Each number is 500 + 40 x the weight over its row's rms, rounded and kept within 0 to 999. Layers, rows and columns count from 0. Numbers have three digits each. The size before them is the row's rms in percent of the matrix's.

# layer 7 MLP down, 448x1344, rms 0.0944, rows 33-100, columns 768-863
098:457430517505541565503471480507508490466478462490490524434466491559585501485505535562470503473478484455538501508509465471556574493480504502560529536481532540454512529416520538521553457438469345521481471582426500502500514472502438549471491501449521463508550483448527528460486519558463516505
097:489529490533494490504485488506483538492493557568555536515470572511468511518489543545498423487483521505570515552504460535558512521475493542456559528465432496452482541581488515568557476368545491554549483565526493444506530526507531504565494505591549587457535465491495508497498416557493540480
094:494541512483541537495492492487575452533515479447431540496537397537550471451519465478496509468478583407563472450555443514520410530507529534561460439580486480494546491499471552472624457552546527459518467561518470466515475443479458485562485550520457517501421484525471459529503522496503507468
102:511533458488503510527549495493568471497535484523465541476523504471545503547496488502476546523488522484467589556473553429530453453499437487513439441523518525482484484459510488498456513450497514458479556547493520479496483539491518473552416532476501545537464511620538524520444450430523494511
101:549485440477450501425471558494477495484523594495469430475485538525524504545419509473492518528505519492520465416498529504495490528527534532475508467465462445537558492456507556463466485470442484426447528452497452427512528502556554515555552506496545506535520481503467491505529535472529570499
100:528516514529509479495503517495590566510562589523433470483474477474472448517549545534478510463440546540489536449542413522507475496476531547440514531552538530520481466464453515450561557532488517458489508495523498597521480441540509524451515488472497548535522524504479458532541483531583532511
093:438509548464513515503553488498522469480514509522464549498517450538459513525536537512492518450518470481494506514472475491500540441451553438466536549536507524471520463492574455522534470473507445493506510527510467449475477456438550477514522502432488485513486549441493511565497613537504545513
098:485532492587540490451525525538496434487547578525565497541416495515522478423555429497469477482481468513412473472506457401499533499483514539465562546550556483534499481549487554548548539559534462493450485459475527402478517501513542539538516507488541553488480512492483447550504487447507481466
101:534472465416523469483568428488529533517514528473576467513547471458471538576529548517502473536445561504448520477533536429510506476432484502581496564459435506416516472557542480457534572489508486506476493572566506526558497455484444499472496512463507507477471560475482463498521484558485405521
097:474541447516480484518558531519432520497492479496456521484474455532537495481467546458513485463553490487469511522424514511492543478505509482499529404543508508492535441475440454527431484490550476546508562512492417456439480474531528448424482507526558487485513516494499443510483449532508476476
098:469491477498504554521528463538526487509527536448461475510528496476527496514510457456563475560465514480533511536467494465517571528477507531502517548518459517468502529436474516526540490467448511421549462516477484499440462467536442500437523455509536508447549487522473530491494491531540491487
105:504450499483509566476576491538459479440493469526506521542472422478442501518457476504497422538522499473445529513505595467482497521477454501494421556506552551533583534447481511473541518558562480477518481482500494494549499473528400546526516536547508574501543522551470556497444490531443544445
096:500519609473523536486554475498562447560483528523479521562545514505537525458500481467526523552534474488500498474469521530477529447519469516456459389434541463497556465460464497464546490527482484471514469470540458464499512511529570520487477553429480516523603431569541556564466473471516640486
101:509430550499537504497541509486547526501482522502584527489470418510562526454540550464492458500488514507529497549512579543528552452500463476439479542493423452536521501455478472503508468535515466457426467452470473489538568440452480509555526495595517504473466490500494534528509482532514514470
102:496503541450500489592551545494515492503542456503520494469487482509532487499528438457449478483536490425483598498533488511517453494452529470464512502463518544519522587494533517537505493448523508424572603517498517517522499565527525472526509483535537553517379458522491527525434600555514446529
099:513465477465456484490569578440547478462511518464501528539530430495426471402475543561505471513488541529551497482527521498443444515514499497482461483484499494495540547549484537544492481448507530540462520519508485522468515488531534415510461475543490540512475478480526502525528469486481480550
099:468491445473506514511489486526515511535547443499571491480497497480474527489557547510503558550499549493557524530519473497500502465486435490515579522558459412490515551463438437525585435481473534558561500476524492509495495512559442481573530489469436541496576499506480503436376495500590514528
100:516461528524525501523426518477514614521485534575492426474505435501429528473504520483576517500465463458474518493498502450551535459466498506510435490542508479470536512522450407476524494521495532455496505534521487546519484479479451505441558518426476536466509520530431560544533429484510497524
097:406508543472483483411550477511504462516577417544490482447436500547545442515511524492477486587534496533575541525397453455502531459487525505499465503498529475554529516483515413462447515490520461469551525469580546577509540443507584541569487498556471509523504584563453515525589458499597465498
100:440520497515502509550555527522492461525475476493575480434422476444461485464484472569594500581489552514467498505554537495436492492467459481561460510513543518489483551478532458445531486507564448507469482459561407515443524530469466468485489407441498519535538489554503463566554467496475469541
102:441467557481564511562483530481479513490471415493488506496487558493518460514497535491444531480476511496550468464543482521504509545472468462550577513487496490528508545489455466523550531471473498564448507455462459500564481481445508484496476338522539486491479540489479458473521524445474500462
102:550500431532436493524468432509566431522477493551533503468529476451488505559545434553519486511437576518499520487519504504412524504536510563549455462399457451437542547501458483477547572513439477540499485487551442444511557518499584467486482518558476524523462442525445480465467542449531463523
098:550526539501496531446478499524518507528567497514428468449550499477502499469434501467457545472462515500448533552490498515484458500526472508489512525575417452469563568483488481542571499515497493580469519432514465528500435474537475490493486531514509499418515508495378480467587535429499529521
102:537434548500487508459514452437533527455542449494496525424468434480463453468491500512548518483532480457465487485511523495430452576489481488494469442509512541441499557491511440540505495447460433496538448490442488538463482504448458491514493456451520503530485542534455521521485511461438518460
098:520472518483548570360481482518528479529481472494475515526612471493519549498428499493473516421515471546572492538512488437521485532494456489496514509586480502531539545430497473559466423510523463493428554506528485510568514504428535514446521519481530482522481504501565510441519478500498485434
100:516535468527504488431460570509440470593489495481430545526537508562503427524520537427531515455516531461451541544463529576536554470522469522495407526488496570485553445534509514590554461470504501469554458469491473455461500502504493572484491508504462544562549477501484556500567504483502516521
099:469460531494508463500531559508559463454509570453577504488461423481513435455531494464503487537510483420509442489532504487458491492439513517428473468458451518409493460462508441507559489480502497436497535457534481449491469465484446488541465544522519544508505486456516532527550531501466467537
105:464464466528476490399465554498483500417571577569453540506472559483487476567482537491535524507546492532439479524549449523494425546542562492582532517499503581555513514495541475523464459512490612456431494495514482459494514589572574507480537442490527530458422513532545583458534463525648487509
102:497448516537518477529448409487517405441524473515429477476497482457462508555539512473509467446466477483565433497519480441535489518493484551544519552540527501448472504497578457497454454475518528472509492450496556479544453491565479482491514480530441490528485481441487521443544469478509402499
098:456496524473494586432488498506516449503555525451455478501484476488497586553517490531452518437507446510517522456450454503543525506523488610409477560559470465487483490472492504532488526517519479570491483514459542497476493570429470555405560506572437457484498521499547497519506465561445543465
098:537379477499487474515505535504526502458468540542509500461553466517456519512508481538481514467504561500446517499515458470455491513540529464546496461453479531480550483444499612534415500449475505477502538522443435476441477513507528523540466524442540506538465470478491448467485461544465445529
100:473479485462494493557482492490401559518492461450537476472455517483520501487524472541463492437471465541506441509503460437444474508512500484585433528627516510527465464512564421518451535552505549498512507502500466478519504501545485511484512490510442470566474451485449493493546460468522493466
101:601574511457420518501432524509449490507555519424551504494543434538483487502515496478517405448439535506456445475498461467539547427548532448463513520490463519486531529504552546489540431500453485477520497513481500502498428510506547476476598562515507467480483483504541494546464467476514542492
097:484505389493414559432471471513546556496414536548497465511470480497499499405454487484573490504547560502473521508446470454517510482523473469516546461476583457503533511476517504537479432484524426500511443514520484555493496535553491536512482501553576505543495516479548484558479461526505560504
102:460558448559420456509472489573505537530553598453497536497560487548519468479479473565531436531500469521526525531508462503585466482556544453500444533482472522490519478483531511457531485587526580485422488462513521457448535494501483463492477515452481481481537532471559476473468464486550449552
103:495484471467511552523438517514520516488491541546518481529533462514504587455479543494573420433467454502470455497546586433451521472497506520496521466470462462494465433468576568422556499535543451490462414507478507433505520554511506486569556466508485513509470407490447447485531508462446520480
098:548481509492514548505493591512473552506475487508482546474577508553513459444543465511496528520464488435518478463520530532542551508508462480443469461467548429548466431496482522475543420470466513584530486501439471511492489561490501561501446525493489525516562461471504434478423559425499442508
099:516586477523500481540449522506553513475502550488463483502505512540525530529528469500501509471528382420483507555493605486500533516516482553451514504520563488492459450473497485472495513565517500512508531448487528533464513481481436521457493498530518489406577518510397459505564474450413446487
104:455512487506458504496520611510495499473547471515528527540509475483513476469476492479507494536461527469489557521535501416498453448541523515488464460508561486508557476510556527544399484486509531539546505524461474440540491484478490491477561561534560501501538497519502459426413521526540505516
103:589449471524503549469482490512523493553506536425501509555522475514561455449454484534512496484524469533503485461471438537500510432513466593506533499560444527486486454514504500531531578521526501498435454535407512435458470483511435594510447458511542546490566501487565517487533515519427467508
102:481474438479496624487483469491513461549474502518459492547463433530435472443455497499443547492475488584473470469447493513490518509551493456375458486567473429550457516450524486467537544474434524495468420551449446508465497546524571546552473525552489520436502488468477507468465500565577497504
096:516487526508518620551510579411493451486492550521535559512533538504500558455427597462469496524498481519490432490470490465503616440484546459469422581444557495537512435505498516526462519597467486528484483474465496536538517515449578538498511479463454524526539553413552504539463458581516507472
100:530490485513509435559554498509489511495533524577511505454482429553517466446474546501531472487498476500468528487533487508490510495506459440541505499510548567429530472467514591526433495529492493547476503458498558515598512471498521467584513476506478512472479492515494492558515505427502469481
099:525461570531502520528472526470513439530513565510558494504501469524573452545552507385467465468525464486373475541481506457585523497504543463446495529518509501505459470490506574459494500474528503414409442593530478514445480449507465492465462460530561520538476505440552484497472470478574544546
099:420519550504530516460494461475485494480495514438398523480488453542460468539553507491550554523504542505499459527491506462510452533497556487508473512480492538481510569548506564512518517536481472469511554478497475476454490508506517508450497540538532433534469520533505513482534479517549482524
099:496420498451502471488538479483604456474439504480498463486538455462465512517557540548542540636488486474461565467553563485467545430521552514517442538478499550489559476504554596504493553487455586531490575543525542515533517486495487566539466532492508512499529503533565418501526552448510477491
102:481475498436507576566415475508482453537495496501515493524521506603497480497538498524515496457498501528516507474502513502516539450538444407528517537435485487553527492490571528473472440551452494596492488443458515548469531547559518459520529491451450451508531523480519497505542546496517549464
096:483473527428495477503465490520459538492519512563471522523471527476511535559472482519571517492481526525492565495512523474511516487522478537462475494534540527467468503540499469518482568489515568486477457532532534489482494418500423470461486454525488587478471541505520422478530412517495558569
105:547511500402508524487583514506482526499494526475490495511471518442572479513458499490516501477489493487443404561501492541472551525484486464521468461615453473460519456490621566494537480523493465493435476463434476492493512495516558600500526512443513513494553504436522501559548501521555448467
094:550580439490464401486455571484447481441531550526449511510504491500457568519440497449522493466440548495504504573559552404528506537542541494489468533408540488462477484461481563472506473519414481569562496512434531444467466556476546514478455398473445511464595499511506461503478502422488497521
102:438490532474460542504486530513484467452541425459514523533483453494562530431519467495385487570505448479466463543573589583418437531566483559515574575600507537540570505443459582535480494505508544422493502533481507545484476539563453479422549592471442514433460484497519494491523500556531561436
092:528558448468549414492548513488524475509499480518544495436467477578394552500511554541489474508549531483484447425525504492484434529499563471462514496484556453530536495510472464623535489545485536407571470517467529514480504566503485575474497472465501555438484476548546477427447442511530505444
096:573471535466518495582516503486547482471482472432510528530510540529557579596425488517531441490452509484533528470473440439440482558482567408527532471471436500511535510456472511418511536471436535444535492477512486591502509538592494368516480577510448474489527574497546497489513461457496508492
101:521483398454472525506546533469489489448537566494545502470575481469499511502511468501463591552507502489517462461452458569525565526455524492502555473533534472372481543477494484432481535454498534540496558540543503461530507540522484482477438528514457478568506473521561527482476521541469458507
099:536480441541477408526449426475464610523473520432504462471518509471474518496501541460499503521505532539396462465533462487487503464518467437482493490566503505519494484478453531602533427505519420496510533475524459441489481492494542478547534494491485484447497476451408502521456493536469446462
103:460446494495450557521521496535460447466431517478563511538495465509476465497410541555564532512474461487567553551475431485409497463481545503450446520471486420526435563578439529471519533536467509508452561466470530593522490506484434448545540456550517442505521500552550467435544474479440463479
099:535511479535463448515504545502492494433534556489492481636448545485460482448552520595565487516491525421508492526490464490491522438475497512469433484475493520465503526552520428473520476518505528508484433544499551516485473502421492602483517482467482502458443521484497449572475491590531468552
098:429482516479528467514526439483416535493463471513456561486471629559544507484524557475500526476478489429502520502476531508504438476519535543509467523520530548461452516519489596489534577497516469455489486470521464471461498435483502491498542529532550484523570507555435594522509527496521474525
101:497517461492497462464509448465547534463491458469492456565546569528547496486526436537533469450600466463542544495514433458459501505549483469564556507448473498470511505523483490569477483576488503491445478476473512497548530530444495446524541484583513507469486497492469496450506478443448500470
103:470406522466528434485457445498499443450503509500487503560451501528504483547539524450477428449561509561546511450566443493519435525482570509492515583468454492502508546461496416522499509507444545496500535501470507506473497422544490455402527438510490415499437524517508385480485507495516504517
098:569497363455502556507443481482429476487571512447507421531452588530541543479485539500554527467469492512471528546500418538454534487502524450484500520494401485459507479457517513427469449433487479451480426537455491501438515446568486564609571441494553493475398510511529537500489508440510516520
103:493505428502491497561507527489512517535486497547481513493537516380454451473438503505490476525452446453478520469497534453534451459586474519485456532551446469549512454484525491549493528433557505467572440527535529467495505543481574468496473473442476537497413460516517477517493427484569522532
097:427470479504461544491542449475456583521517529552506515393526553538473568571523512586591521515509449523474471483486575467457572582484467503538483567535479548544486466523452530518509525512431547567511523561494522507457499521491567453469441595481474479535516502487444565478462479536517545495
099:465493498499514547499503478490536441530511376515500490499488499554552481502524430483486530459461518495494422449462480524500486533507520542468479461470440516522545419490511538494476589502534459462499500419489455518491515512505494513512453467495503500486567507446560478502517464485542559533
100:521538513508489508437538656528494550541469478532420547514539587542445471488542500536503602463462496527454535596500445599466466534492517431477502506531528522440549581589463555482528476471504466501506542477516506507526495479538515478422481525444511533510429557492477463523506457514544490503
102:465441481470481484494479515501499478498437504459502505533468536541473485523480455466483505509505493495464526484527416588496503460473538459470533425506467547541564507500583571426477441448508500527478459475534446548528450549515481443524385534552556551520528530504541536547464473529541472527
094:476447485536511537539545526540472527516505525570482533556516537520547470467543520529522515546467503539530526468510535502470490467475490436524410439532480490489575533481504555532501547429503479518565504480500540521426491530491473491574518453476534465490513488440523497360530546545457495461
099:497514485507491478507492573505477497462464516597491447494460510507550475544511445504498521480531491465475466454485458554435470535519460481514519605411460509405557499517500503458558470570477544535476479489547511437529486561559515505496506473446485465488545516553497494419433539441526480473